config.toml
head_dim = 64
d_mlp = 320
norm = "rmsnorm"
norm_place = "pre"
tie_embeddings = false
warmup_steps = 465
Each number is 500 + 25 x the weight over its row's rms, rounded and kept within 0 to 999. Layers, rows and columns count from 0. Numbers have three digits each. The size before them is the row's rms in percent of the matrix's.

# gate: layer 5 MLP gate, 320x128, rms 0.064, rows 232-298, columns 64-127
# up: layer 5 MLP up, 320x128, rms 0.0614, rows 232-298, columns 64-127
# down: layer 5 MLP down (transposed), 320x128, rms 0.0548, rows 232-297, columns 64-127
gate232 111:531486510458504486508490530487528523480538483500475513532498481520507521518472496478516511548506506515523504443535512507531540492476507468522517471477492516472448487472514465537480538493485530
up232 109:488541483505453490486500491536497479530533467511496481512493498519468504445501524504536521499474514487470484487481526501516526492498435522509502514492469478492554455478486522502531507502467498
down232 109:526458524448497554469534497523473497492513481482508540490509527482516509491494501478470508503504488463485505523546469517531493496516504509506503547484499496491520493463499516504526469479534493
gate233 129:485484513495488495518494516528512522494486513469480489499461496498523484461464503494500480543541510499490539526517466512495512481465509559519454470539512554530467519512489487555477463509477494
up233 108:542505467518496530517478456508453517539485471494474500533502475463467468525488512489524468514478495517514472500458479468487449522491537533521518553506469466486506511520502476513493464518539476
down233 111:486520499486522512529501488474535444519488495463491479491509481498543507529535499476510490485529488507501486535495481436447446528473475498501477481483535505468498508503497498526479510499501483
gate234 107:513496580487516484534507511482475501507488441502510534532538522494510514530502481488487501503493482501496457484494440496505516524512491510495528469484529531497494530480513469518493538505477525
up234 103:522481503474482528520537511507456538490509503524480516535502516505488519519524497497500472440489505514492467488484516488497505489500475499515495529494514474504499505484494484524550486522465469
down234 101:486499538492491486509488457460540506506531449491502472502505486515530483480524488467515452504455503505511483505513493509482571545450498480473501499494507501491469489487539475479539475464483495
gate235 099:519505519458513470480493478532518502516446524501450515471529506516458501490456512486508510526528497542502510526515488538528492504509453494446520497512518457529494541493485478507544528466497484
up235 100:504456483513527513476506507438524520478433472500486485549542522491485537475484513504521483506520530493478491507494472482517494467528495474486470517499475527503486507560501519516517459486483466
down235 100:543512467492525495508486472561489494538496500491520502552523485483496536495517489525485511460473487483479493505501533536496526519513518523490480516558524508537478509471489500481537516481505454
gate236 109:498511519470475503481481498506470481473476502541468520471523479507476481507504499497518446461502507533519520448532480461498509547514547515472530486523515483513487500514516525495477493458519521
up236 097:520491474497519521498527480488497487492494453502515494497509487486471502506449481508467495514497504536464501485515474531496524486478512511514529488554502490484516501504505499518518506445563521
down236 097:501494476551494569479473523481473463496495522489520486488511521477512495502504496475505479504495536509526480523485447504527532469473491503492475529470480493530510507499515500497466476534503527
gate237 090:459458497468506473507520492510511528489484491477524475487492491549500469553500512500565480490526515494552517493553491527474502474539518520513515452488515464508522497475486488528476526494555505
up237 098:544453525487482480527541495461497462490475545522520508482509516515485482465507492520560506503481512527519459512528506495526503504482527529505441517549510488492508525458497510486461522498518509
down237 096:480511493497468523453498468513489566517475482545484466483507485489519521459544518508513454474515502494500529499470490497525528533473565474500494516490505511496523495487533542482494502456515455
gate238 093:499520481501497469529468515511472516482454512545499475464511523538536467467468538470563491510474493529498484512491486465489507518509498465524466526509497488527470474462472485488518533479530524
up238 103:510527504485460510472490525464495491471533452525492508465463526468458463547509441481507560473493482502474474489555490530512480480499491515486510520494511488478521526495520487499488456484530480
down238 104:530450486483481456476521530477483529496532511522504488531482534499455511518458498483474514483489507501480509502527478488482496457481497504491475486496530484489511528485515491471465498498487478
gate239 124:529500513445513504508483523461492494451447497544489502510522527470498510489509547507547480529540476511534468468482538489479505532480551495479534472529540495488536535505520465540522525479491541
up239 101:474527508482529483482512491504482489539494506475474471496536508509481497487443544498517553483486508559477551494553489516484510526528506500503516477505502513482491502493510482533508480478465468
down239 104:486512497533515445517513498521523487498505522492528493471481480479508484507500484486500493482454489531488486516477482524449506522535492506483496473458460531498509550468519512499470476488501488
gate240 090:486506528463494541455470483488495521492469519516476500488507493484500498462506509463509492521545474458507499514545477510465508447485483504445465506547476517501509480505476526512459496488489492
up240 090:483486497502509507523530490480534513483473482494476489486521554453475495497473513481545500510492516460450535477493510523496505464508511444511535502488543551545498552511513508500509468517523503
down240 093:523512470498478517525499495508481489506521487492475518506496494490504483465536495497553492508520507506479435489490524530491529490509513478540486508573522492511481478532495518558511497509536526
gate241 093:507487507501474516552536544507502538456499465505495539528537489482460532504445482518504491511544505520524506472523472488441481468484489492484506469500483492513551467517467535492486529474501502
up241 097:488526501482500485480457498524554487544475508518518528478513506463514533534486492535500476535534523512501471498535496502476453467498530495459448545551478497531493491516503506521509496518498549
down241 098:536462516499491490501487524503477494573499489492516502508493507492528509492522507510512479470534512506518498530508530477497491516467490523500535476484477539516510552500508477519500505498490523
gate242 116:482473505484488485540476422547484488471505506485555469473519460500498514522526514471506451430517488479479516478539460514438498514502513476496456489500504500473499486500510504495529529483472513
up242 112:462477554498516505509468474477485495467524499461509547494526477520528495465520502478511475484551524476516498512504481497527514480487476503513465497501529437523541481522462491488501522516482475
down242 108:523493537541551527489454512524525547486503500503462544516501498477473511480505497540478525523504496539444468457508522517517510505533556533552476470468493495520485492511462494462489510490478470
gate243 104:497498530461491523529467503522497540503514467525531530481475442515564527512489489485465515520505485499480524496510516497480497495443472496471496463511533550503452533496475464486499516548524508
up243 108:468486497465516489535487455487501509513507509488541527534505499502499512517510498507521544474491503516511531524474546546475533497524475507482497491522482468550485511512503533495469529488502500
down243 107:473507519477469524497548487497545517517491482472512511495504483495494528505527519493541535441500506487478507512498500499476547499512431490483479522465539543476454467510532502489506464544492520
gate244 107:505487482485501499528512508437503475480509482464485511545513529495530469511506533491516518507533479490453478522531532465524533493486508483526499514469464500520488506522487562505519524534500494
up244 099:497536486535483527530517499520502468510522483487510524472547526508463486485496528524488542535509489547506523474454522548507530501500515475500489502514506483501507517530516521507498488506488466
down244 102:483499487461514499485516520512536543515511514519493479491521472499496480448456470507503505466458466486512516483449478500450508480461491479481487429493463479520485494479471490498497499485528471
gate245 080:516481511515547462468482479504530522450530533496435469514495535522518556486474513477520480512487504507487511503492467499500500505472507493489515475499497511467497533537473503536523455553465501
up245 091:461515488488522465474502509528501531504518476482487495515522466496506499514530507508534496507545480486550481482538459498473539505483495496458517468553509494563478503510497514508484481520530470
down245 087:532511509492474530505487471498503460456519510496511531541482493588497493483494462485464496536452482526503493519509510520481462488523520477500501516440489517463502493513469500447489530487522530
gate246 102:512475523465498507511483498474534537488524540502452519499495510504499491488536480494503452524509514511481470480482475507478497516487534471530509501535534478516459518518474536526532500464487508
up246 104:534460509522449473531523540493496555502526467476480458519536512467511492508472503439502525520515526476498424523477481521471497491492511495512494512521498533504498480492513487516477464523430500
down246 102:559521466514503436488441486527516518516481527488474523519546479472507500506496463427482500498458456521506455485471509473500535484472544501504492520527497526494519552482511480503492545479487506
gate247 105:452475538454508493519480490465456511497490491498515536516499465515496485505539518496507510504502491508509538509501490497488503482490503504453431475519505529478486508499495455497465551493479505
up247 099:510473501534543515512518478475490510538506522485502544512500499476497482498525535498487495503494498510518550486434511473519472465448494502506510527464561511489548467483506512531529484512484501
down247 101:521520507486468549490477489514450507501465492539504486472459507519543490472521526511534526495529525493499493527487475521516479488487524505510513497479519502480552468511468454521531506514499538
gate248 104:492478471483528490536489506490517509496473533523515449513478498478514491443518488516448521525531536495503498462536485524441539469511516488525511498511514505517445498499487500504534458539514496
up248 108:538515462474498484538451494488462514485486532486495501462407494505519491521473527525438525516486508539493507476506507500488477505504519515527490483499494528517506521508521466500483481512497505
down248 107:503514523508523470499484459516519477502481534476509425533484514527496472512549513507494469525468513508499533542463504482522500501515522500518478513522479520507519537502501472471503473502463432
gate249 079:473470496503491495503491512518486533529492491480469501528487527517457511502441482441509465478538521482507476484502501495414488495506527495475496499528494471507455526497481525484518509491516527
up249 097:461507478524494512488521536506497527516504517481509513465475474544533450504492519527467482492499518537500509517457513512540492539525502521471481465529517482495501506486541499472559481534514523
down249 090:504537460551507508499507530479474472521497520491537537497509482523544509512497488544520517491475467518486534545458498517512483521495510546468505509511512482496525516505505480486520525527522498
gate250 085:481467491486485516541514494478526457577507551493533497495458492548499494492495525528470522477510472508496493493482484515490501499548514458505562457501547507475490509511506485537463497473530516
up250 100:456470478536474547503541490522490513458453450520482533538504476522517527510461503530488494467519554500484527465478478513496546506512482507520492479503490514517538549531537464499528489499495508
down250 096:495487512505459465551499488534515510504475513504515565516508477548532497508521521493480500500484469510500494472472509529499499503479499536514485524497434481531518495502516506474475516436516509
gate251 086:499546537471505508511517493520501462490464507484513514503523525443474519509514476466463532504490494513515501501531536469497521490534539481499520514484455526520522527457508486493429466474465498
up251 092:486489518471516509523526466504522499508443517531472486459481507495517463492577498494474522468551493516509493502455483470514511496483492508528498504497494476512550583480533487479484514511509527
down251 094:515470467496475530516484528498527563483531502522493487539480502514533460504464530501527480528503518491551514467498456556504487523493490524527480524488537523578491487526460517485492496479505517
gate252 087:494481518496528498535435479494528469526487501458518498511490537537474510470505502551474522541490530489513505515503506502500517494437480492524536477474516492493528546511471533463526489512467485
up252 098:493523479501514489500545477478527442519505505483528469527505523521466491535538500498505534474558504509521506450544518512511516479515497521502490460480510552463493473469541493480539461512513489
down252 101:528503523505481517508511513522511454533496439507502551502495474509484468524480479476485514482521533478514486490492474474508498532457455485512488491484518545472538519534456505510493524508511505
gate253 117:522490519497466526507481489506461517510526505439482436542499470482511552461498499457524504540486444493486508506471524539504493423505528484526569537489474535482462500516500480487483513475492487
up253 102:464531525526518517491537522506499482488529460473490521516493556496505524487447490483504491501478552550540567485504480470517501526506490487474464531515514482481538498509566485506470526520470483
down253 105:503481522527503468505521505531490490498521455463539492486499477494528537501508507469478522500495498484476531502528527514478502530524501512513510474471488518503476477518473525497484498524538508
gate254 104:505501495517528488466475485514507504465492540501525489507475520503490463497568536490504549467541485509453489478531513495507500512505535522531501508524529504511520484508496478514425542478467530
up254 102:491532499493475473527454526481500546499498505490511502508539475505503509464486488484438514508496437476505522485460478494488532497517500516481525528499510471542517486468493489491535470548487542
down254 100:534460529462503474524512509479436506495503470480449461526508505465523497493494471467511460481521521502471505544520490503507528507474464479486464442503501511535509497479521513477484526523523499
gate255 099:557516461521460467495513521514484498511498483472515449455550514521488501509510482495491490541486481491485527491493516525504494454484517483512488511499496543539518530499521538478538526491517474
up255 104:485521512504489501483472498538497561465518472477531536523461478491486485543471487532494496477531514487476484476498485521534465519502505476504477471485480486476515470497506523444540526514512510
down255 104:510537509507520516462528520504491475469538479502548538477491547526480430512473485476483487501465497509500524504525514536498514482510500516517485500559506504535474485466479512440480533506511528
gate256 109:507480514519456502507483494527455515509456444539487497494521480471540473517511546475474502527497553501471511488519474529484508455554505510460496493509488504545499548495453466495479498472469517
up256 102:512460491465573542503480503503509519512485543492490474516507504507525507499527477477487550521516505495499522531462494502454521474472481447507471452508546465494451481492482508490525506509508548
down256 107:506510496465492552467500490523497489475502492525525512550509508483488521510445493501495538509528518468532513485491502504487511480496511497471499550496517463485474486520532508513538538515487522
gate257 080:458463530453516494539491483518531528505532512500475538466510510484499519480533521510480499473549459464513530507506468529512511488513500509443497479521507515494501504491497531532482490547489518
up257 090:461487522526524492482495529510480514496508527515507463509556509482466503491512449487551506524503498452529463515481475478515509504502543507490474531535519522500469541531532459527510502493435505
down257 085:502506482494523461543516451495490482501527492521496536536446485578489536530476498474449490465514503525511488465519507504465513500491498514509491508493464514539504480483468518484483503456480495
gate258 091:487513503535454523492524519479513489546473506474542484508503539523508516510476511497471500520448457480529500536480450533544504461463505502467499509538472509520507484539521475509467524514484499
up258 094:466494438501508477482533504532468503532511489513498466516492491481528469478502488481500465522511528510490503537508490517542571520484470498503489528476505523511562478481519483512474474523485506
down258 092:515519491483507504499464476462514475503527482487488507509492523539517488488496500519522479532507532523528527472473506484444484496538488501450484468456502483545518534489496506476513479468529471
gate259 082:494480514498494481516518506467502482499504501524492494492455460513520592503496491486517470524497505449515526478517520493480519481490480522470481503470488463522485480535450482486480538494489541
up259 094:498457449531491538454521561509509501523528527494470499539507502490499527478511516475524491495495446435511521516525500494479510523522519486443498536496488527518471487496495504514519486496491503
down259 091:539511488462469475541505475530486493496514498530491553467471543530498500518499487452442504445466498508502496455482443473507518485495494483477484501485482490470490450506471524472494516483479531
gate260 084:543503509509480478500514509461502535522491517484544521483532477505510509494527522507525461497461468539509517478478480469466547514521514493488467497513505552536512518540540492470495523564505482
up260 095:520492537526517478523498509486515441558469506505559476518537501462533522533522466485549467484471498483514514556493505492513491495512489475504489506516482520494494517489499442483498500518492485
down260 093:522469514504526533507520522521502500563479479483511517491518519452478486511514511484573475481478500482496492495487518499515537494520505499521484502545490512509509459500517481520495482565490486
gate261 099:515507498531485508514543489478538490498524501455513498502477464493466497507539531510513500524466502458505490515501522513472480466496472491497530476487485502518523480502458520534498494461513501
up261 107:497557499455472480486471480520479462523478483497519496496468496493477481526499475495483523484514492552466464502506484475512507494516498566470513526471504512510485520485484491429509559494505535
down261 106:507522484508473466509492456488514485516466503494469503529507507512488485507479532523509470492515507517549503497480493495448500516515497487506519518478502522496450500524533502483489510506492498
gate262 090:515506492492536522519542524476471499491490473489529529508523439479505498477542516499482495477488487527495493487496462514448498480530498456478521494487488490499498491482466502462481503517555500
up262 093:481462493554527505487519484523501535468510519501499492513483545482474518519533526506457502507542431479516503510518484491486513512517493524496543487485481482537479483552540499494511458497493503
down262 100:495500480437484545467528472514454506522514461499508506440511492485510491477513522498518496482509516429467495510492523481525526522520542504444536513528489482511497475479496515493509480502477519
gate263 110:498516512523459486522513518448505489517527508470513496503500494470486565499443503510471440497515468495518506520536466469511507501509495502490544532545522516513541471497492503499538493470501503
up263 099:543483485461488493481502538540492456460522447475483521507466466514474473588505535492477463499482482544458501479516500524519515527477506472515505505522503539488501499432487502510480488504562507
down263 101:454512500524489483519489492524501493489498463460475459470470489518503502545483506535514458495507451510476511496463493462489534486451505491552470468486513526503486480495519505522497534511546469
gate264 107:538509512504518536461503506519490515514499478480482491525479481509476518484504549482522468492529503481483516472470526484488507499515529554510568463496498527513520497456460529514479493475462463
up264 105:514507464503538488504506462502479526491517548511486474561516481473500546505459491500511500488500486494459509533524520493492500506441484437498498494443487533512485510541525499554536512507534473
down264 101:510520513481503502470508516523523505505483495533469568457494502478464514494474459509501512535537515525510502480511462515512511544488529497493482540495554498501487479455474464519517474514541537
gate265 087:543495505489556496514448484476529469530544521513470508468516493458452513509511478488506513558531534470512506552499536542524482526510454524459491530484487505540497459451510494491467472470524484
up265 095:516493471499513512539514474526516487503505524477536539552483477557542556537476476492504446492480513481477485487528476522521510536525471514520507524519524519505450479477487456525477448474508496
down265 092:492518505477523552463491493494496449497526494488488492526536492430526510488494494507546502534495552515447491529507532516536527482496478476472541458509460517485479498486553482483486433516504474
gate266 075:490508490499503507533480483527505499457531503504570494502500482577498508522498496562474486484536503460517471431507495560481497504458480504495476518496493481516493517499464501509528497506468520
up266 091:475526486511498520505486464485475463479497456499493525491451511472510501527491562482482520504486470501498507508452485487551437476566481514537529493474510504486496472473487536484501520478490507
down266 089:467486523497463491464498492510508564507486489496514530450519462447501521467533524516541519508535534474485479486518507499514514483503462478457491502540505528491462495476533477507496456566550493
gate267 102:498459464464518518497441468512471504491491533525523473532460500494546503505522460465491478497519504500489464470495505476478540489532478485484526469518485528537507506535460482499542467488484482
up267 096:512504475528449494512492485567507488490514474509477524517459501500508538505488490497527514505503518494509532514461461515487544461522527468491470554516494483458405489501464480504532499489517510
down267 100:509524487498515439504470478511553511472529511493508489486509523496497512526448526503501503499507517522539504474469516543522497555494471498487531532489514491447540491452473539503521539475499507
gate268 085:488541509444497521542510520513509544516533481478491500544455466512460521496477540515477492510503523485500476523468542517501477455572492499504480493481508497483516547478498466493530543489457491
up268 101:513496514530499523503509491464492506470523508414526512550483502490529551547482482504485480499505495535492502464498511520521515514488478475457526556532480504535479498526479531517484519454456439
down268 103:487449443505519515471536490533491518515483510538485517481533497462514480456509495515514495519521470489487475504507515494536493512473557534471475470524505512528509504507499476543519498517513478
gate269 099:535465478509491489525512505540529521523520475447539507529486516507504484508473521539509490496505485525510496475488447578472527534522462469542494467453483495482507495524499502509510466471501529
up269 104:502479546551501536463499529501509487500499508500542512552515477513510481537514527467511497466477548439492509499557504490520500487499542493519522500512490514529502481510477466474478476546492525
down269 108:461480508510484497508493513520553486458489468520493466475473509512502479517510504531491495501464512498519481509501473486507534471454494510514499512468512501478496496533474487478532508522499477
gate270 104:481550500497517503467493500521506463510487508530451490492518481510487530467481497476486513499472464491489518514510528450521520472505492540476518561494486546509538494505485510519498515513491501
up270 099:471489496505489505523458513506489528499511601525491545505511497499484559497472513502512509434509476507479511463497520524503475506490503507494475461470527517518465462548467532489520549518545495
down270 103:506543528480508492483493484497507502549507492469444526467489496463476523506503470470502503506497454500472536518490510475498504464497491493484533510523486499432540516542521483488508483540494492
gate271 117:507507493504482489473472518528485509490459520510441510489540527532501530526480484459503511500536524516491481521495492531442475517500526487536521501530469493455493525527503497527468525499479492
up271 101:494457479547470511497455569512501437480460502513467499505502524485501473550502531502487479537522457534453501493507512485498544492492487517483453503492514531501495510520475492470501495490483486
down271 105:487478482501516502523494469483464498557485489504493511516507480482511523509527455543489514503549511534524524506442502505422495509477500524520498539492495541473487485501510489501545477482461514
gate272 121:510508518442500476465465455504532498522488547485516508549512485529478492492529481490476469516499473530534451506548480504516487472465467524502523524497503512539500514499511520522489471446525513
up272 106:517513504480440507468454495503498496468475533546493517519504541474486451481468474497471534480500519499545503519540545510507496542505522518492525508509527505514544503527477537474504491490512555
down272 102:517482538505475547499416526498519514534502557534479475493507507505498495512485511503481487498451510508530528511525520507489478506521536507509551504480494466464491518516520514504494525480548536
gate273 099:493489529458457493487468494514531508511462475499464482471472521532473507475526484466510475518519489475494521482512480505501478440463497526473503518478513502553492536481489511464494447497542520
up273 100:432530507497517479512498473495448543462518479504504514507498538518467490447502489488494505478520542529503487511517486513502525477520513465479475505558548493489527489473508523526529539444508514
down273 102:527520515484491445475496506492502518506499503505496461461549482470487489487521463522506486462534518519483523484506490469467514478520544494496501487497532468481522507511479516483470526508559514
gate274 090:529481518473471545490492446483521494521493480477464493509486537509511511504460510529501544519501420445474516538505463520500474495516504469524517481496496505519513472500467505486489469463527487
up274 092:540515476492513517491483503542471477512516480536488493487500533482538505502532539481501523513505561489480473527544529487519526504476535483524513505503505501503512494499511477490551524524484502
down274 091:456495530487491502500503520488511506525490503512504513480467477519516493510450522465500517501501471470519558509511476487499429479538502453479496489464509495490521497472488494458501520461472514
gate275 085:475501507494475505489497468508480508507471505506500490468517515469469507474521519519544526481534487429477515477490495495523538472498510440499520493516480530541526517526553530494493540475504467
up275 089:512515499537480513521519492496485453502495519457518521485498521501462446533454482475445531480492514501530460552482511489539464529503478470490518452499440467476508468546538481494488512490472516
down275 091:495542517499496487492466460533511478474492481470512491535464467572525549533458461501487492485498459519504496476519501537495499535516481534517506523453509455458527450506480525473496525451481534
gate276 096:481473518467449495515462493553516476527474462450514476463542484504480470488503553497512444489505517501453462499491509515472495534476517503479537467509504497517582487497499517467503503485517476
up276 095:514547476499461474567544447510499524495534458513506506513520523577503504479518480534493499527480498515516480463508556528477487526488469512490507537497505504506481522529521471447526475530458536
down276 097:484494504539454509480507471503543522531530502474523508479485511550513503464456452475498508510483468489490514472494494549518462497492502488509543525479471515490494474509479485488529498476474538
gate277 081:490521499475484511489515467556468511497478440510509483466532459501493506521509510483477464460507509567484528500548525477505467487462505477516520495465477516543527532508502481527509531503501468
up277 093:539559478510466495540529544513483470515512519513488483520516510513474468523481531511471508546458495518505522487505524506502528519465495553492503447508542482485498520480510504510549446478570521
down277 093:513506550471476467501476511477538474497481475495493480529507472544458486523490473499450495483505469487549467494491474474435488501465481495511510496480508464500468513467534493501453543458499504
gate278 092:466487477485508528478495468464460449463479494497505493525484507483487497495491504470498527479539488486508493453474450502436497459518504504510520493526468521506511440490507513483457520527461507
up278 093:546511519490532511460474500485463518494503446502514496480542537478507504460487511471524479508544498481480484526504485504476512492506491483499471489529495497508541495528547413543517477531492555
down278 098:504522498469520527514494497509490509523500516517477520513551499466508529470520510508543540493485486483483480496502496464455536482464534499485499464544497549524512539467545517504530500529506534
gate279 088:501461489516491523483496496466503479502532526518516533527470481461494491529501502470472511473468511502468521479505475497479513514532453528508515492491519508511489465522545499472531550475479464
up279 092:506487511504480513501514492532489549547532479494501538465528512478496479506442459514504538524494534503494499508512488472474518481476485486474487502479542511509510489495519503491476497490528524
down279 095:490506496524496499541504463528453504496498546516513485538512500501524505497483505510481506456497534535481493510477524491509516496527514495510481483505474457508507470493481489474532529518507504
gate280 099:511522526501561515475455481524491487535515549453521465488550539498483495500483501491536485520505532470469481485482547497477498488524523519546524496485478508536532501514473452528481556486503487
up280 094:521554492540528512482515488482459488485513497469472463484504517525510496517467497506543504517450506465519518523518501494500529506490509481533483458518476548499437521548488494468492507524489484
down280 098:502522500474537490515479491495498481467506538493523507509551536485489481492482541479527477428491545504506465472485534495528522502486474518536510519497501489510446458517525511519512495478484490
gate281 102:516498467514503536535463477486506508528508528537495503554452495494482525468453513518530479493532530519493536483473524480495542506521444513447506509447472481501544475491520483504481498447537515
up281 107:518483453499510512504486443424532517553511475450494473505506514486508503493517511532485501521475506518525485515503506483498547458494493469495448518503473523494518531513523519519519500424506489
down281 108:489536503507485542510532534510468516523498503546447533519552512511502489500521497502506488494497524501497453496477518511504502517488530468510455436486518520487516516508504506538489527514487500
gate282 099:484491530479461504483549505482464479464483498507476502465550543488501517542518494485475501489490499521538474531477481491482549559461510503479491501507452526489518464543484479530474527485519487
up282 098:490509531493473428537480511505523513458483493544492468475523488528524487492580486534530501486540500542508511493456483492503527530489520530486475522483501477506515483528485497521492527487536547
down282 104:519523485478504402560463499533520480511480529521508502509448520536504525504472502508479517479547461517495488520500503493497512519466577534544492510506511504512500510513484554492524494476473534
gate283 098:505485463474500523496492497478468480516525514550539533539497487461499490485490540495501469503524510523492487460530537564483523484502458503489543519489480433459525487498466498527478549487541482
up283 102:474498453533505495468513483499467472488521487522478493498509470459518511532451489507495482506548467522500504492499482504485515485450512512482513447508490490462484496517511477551498550506505491
down283 099:453484576483472488540511499494491509465545491495538479473516522504538500458527487514452474522454499489541504511507477514486465530512505504472499540486518539487502482470503530507501480476495485
gate284 098:499493512503457486526472508525523477478490495488470483486517491484489525505518515499521518497503518494520500480512500510471542506545571465512540506508509538465515561559490507478519495475477536
up284 096:477516513539498444509498518506493470481534542536498468469509491503493507507522489510471515480463515516501507514530484464521471522477499521461474500507485443512456524530525478483467468495499478
down284 099:494508452534481500500513503486471525492505522528508449528489490508526492537535514508483499521484484498470492498500498539463477456431515502469518513480502514455493520501531451432511477473503476
gate285 091:478478500543439545502519495454457491506469508508474481515506489470445550460485478536487503486479505501530489491453481504437500502527488511470497492511474464528495503517531555480503512533487519
up285 093:516508521499537505489509483485505445501511454518465491507467491505491556531514510518469535475468492454492511514506465452497521527481499472532502464528523472489497500510544506534537456480551482
down285 090:471536480477471532458493531461475492555562492504491499491539519469504530443512521505518475510521543492490482510461516451553484531454500495522505533507545557526488545503519453534506480510542481
gate286 113:518507563467523486483489480504533483525528531516513471546506500492495499522470512476507528501517485518491520506510513538482468517521489443491453498518475469554527493506493449525513477441503512
up286 100:471490483451483472521483487555490473513500490489484497484476493519549515504511473505504501488536506521458504528495477503470469486502485560489506475497546496544465517506491472483519487494500482
down286 104:466519532522510545447496481537521503483534527482489522519473484498521469493523528528508517476505496485532471473506517534461476481508482526467497514486443513483505494481488479504510493469510438
gate287 095:522466512511512510477509518518494490492492528513497500500515543531516534498508502518495500521512473473482508470477499510487518483557485476462502556524459496539549465509468507488451536516481469
up287 100:502501475484500454482486565527481493516471464538515473539483473488482492480493540521473486491472485492536572438513520484488520497499476494514471477538515462501523516516479487545486503501509531
down287 100:504517508505492485483555519523474513511505541521505503502557507474482539446530528537515512435481517477488514521477552472481539505471509540507499515515514533510485538509492497494491562541537515
gate288 079:501547487470488508507485501503502511494512438496571491492523490553521464507504489454477504540524507482476469479517502439523484482476504497520476519484506502502520456529441469466518503518495464
up288 091:457538512552483485531489488503481467449520533559499518543472500467510484511500490486529496512491514499524494519516485495479498509501484491491481469512509473455472436476474505510488484480494490
down288 086:524508526530544506476490529489517494505492494478519515509511470461478536456506479533544433475538492477508501488521521525494505487524515480501524546513551520533498536491487546554505477478535476
gate289 099:483514483504490508526528499512512513495512493515456496471444486517503517487499489522491515510526493524531489504527457484510516479521507484534484413499492482533514538480509509495498490491535471
up289 102:493476524494502464464524477498485504518485515546493445507491464513492523498509522494499553499536522475466535492511544503489517502514513491510446503505521505487446509524486527458536534518507449
down289 103:493485530522507496538484519479484537456459481499546465492479495437500522496520503478516507530516491465471487510509528499510521440503514492497508506526500494471492525528490492459470513489557502
gate290 102:515498506553492547496476479556481489505500506510513512495481503514480502511503535498524507509478466466520564475535534488467501520528496487533498473431453487558478510500516515516504503446518536
up290 105:517506500528504480505503497521569444509521471557523487502478536450502545472519539500488492471527515493478441533507525491484463512531498492464485475526479533480490470491528484486495464493508494
down290 104:514513495513528425511521473473469524489491485509511540487505469523459546481518484502497493467467499471491488451450520458500481516515488488461501492475514494526534537492479502490457516475501528
gate291 104:496475508498513533482525469493545490484490536517488488525496553496489490496461500488525537543494530491513499558561562456491501522513516487489510509502481474507501506519511532493499469490498480
up291 102:485501518496496494567511502477479512516458561507481481468509463476521492510501488491475495484525493514525541502500553508478553542495504515466493505525535486492528485530541493539491402500523474
down291 102:492494509478495546503514511524543480530519543523494514496496475501470510524493510509479526537494532464509513529507489508437487525523504519525513461512494504487513505472473485477512531551532470
gate292 116:472547510510548526510480517546496506455520487499503474504467518477459478456498511508483463510502479492498484461523499485473499471551482493503515535497479540477556517479506531508468536501467483
up292 104:520528515506524497531495465485483538471520534507515439473500490495503494537506476500471515450524511516496475489518489485478494495497488528498488502516502474489469522438467485518465521502501491
down292 109:492521492506474520521528507524538482459559540567516528513497512502501494506443503519524496521517537492481529475489485536489476489523475479520464474482518498531528499509517495487509458559515500
gate293 091:472513486505501524493520501480512488526478527529472470519517541499437482471499503500486499497528531479552495467469494499489533461469517479498536507513530543527509490526512468494478486517491512
up293 092:464500463478505552522496512431439499499516524538482500503510514459530501509530463475530522496442501491517486526508515503487522467542503498520504476530525494463477507504485487455503493531539502
down293 091:515505498465508580506510498530499459481490454495509483505466539473482473463493513443534494553504529498491498505488479507448505511514527487484537542469516439469526496521487515499519503458544496
gate294 106:505474551491492517518472482541495534507504456507469504524527531516516492498516506494516491485517539472534534471499493464479486497528546482532489509524533471496487513486495515495507513468477531
up294 100:495507571520534506497495436488526497470450498506515513530488499531505487523482540505553527517513467492537525482490485525469469489552522469516477502537479534539419508510476492494494492486529535
down294 094:494477489510495565498509448500532488508508485490511540513478491527565467497517529553520435520497549529512530473497516481461501472525501519488503480458504497468504502505475495485486491506483490
gate295 090:481490503468513523449487528496465501487484503498505527547509497462508526498503469487516530520487498498464563510480498515503509507506510494503553503474512474517465550483457478507504576475524526
up295 101:505505510530496462518528518528501477530460522528493527488512532473499524460514509505555472499516532489488491499500549533488483471510514529498446494490522520505476463526457543494498498479503535
down295 101:496439514466504538503487492446502452459488495469457541535502498544479495530468479481485478504485475519490502515543489498526480509512491506483533515464511467500499486501503486458538541504486497
gate296 112:503525477527502470488448519542507483516486518505499482499514527479511446504518488481487507470543480490495482528535488476501498538515541519484495485469513457541481496512503518517487541460475534
up296 099:485488495503483542480524484507471462496500483426475520505454476497531523491514468501512443433505476495488483469536510522484480514489464503502528495535471531499487517492464505483510493550495453
down296 094:490488500491497433515522513463503500504509531517523520516525482469486516472490504485482499501546515422510480495482493481558541482480466500505482525541557532472489490507509474489501516526496476
gate297 104:493468488489488483465506487457491459470516473520479509492516504501467464498490479450501458460480505515553491477513541523497508533514483509459529497473429481478483494483480510514516515487483524
up297 102:491482536521482481448540473492485543457490485483502500481517524533523461518503501499464486486537514498481455457523505497518463518477522535493534535469496527502491521539457501476499468525499535
down297 102:482496471508553499524458506474485463518476500490493516532512498493467532513492550515511503434478505479526520510478468472525517496506480518481539526540533514459492499513511522532490532472483488
gate298 083:513468507473447503514473504511499492489526494514490499489521542482499523509517524462515549513502452494484509452475516517477501479499514457477486521478477544521487505462474496525460499487492481
up298 094:479482487463523477509481471501490547486460489509467500465516526509487490482521496471512477461529563528509491493495482531426512490524499499517527522517490456501519493517510525500504505492503519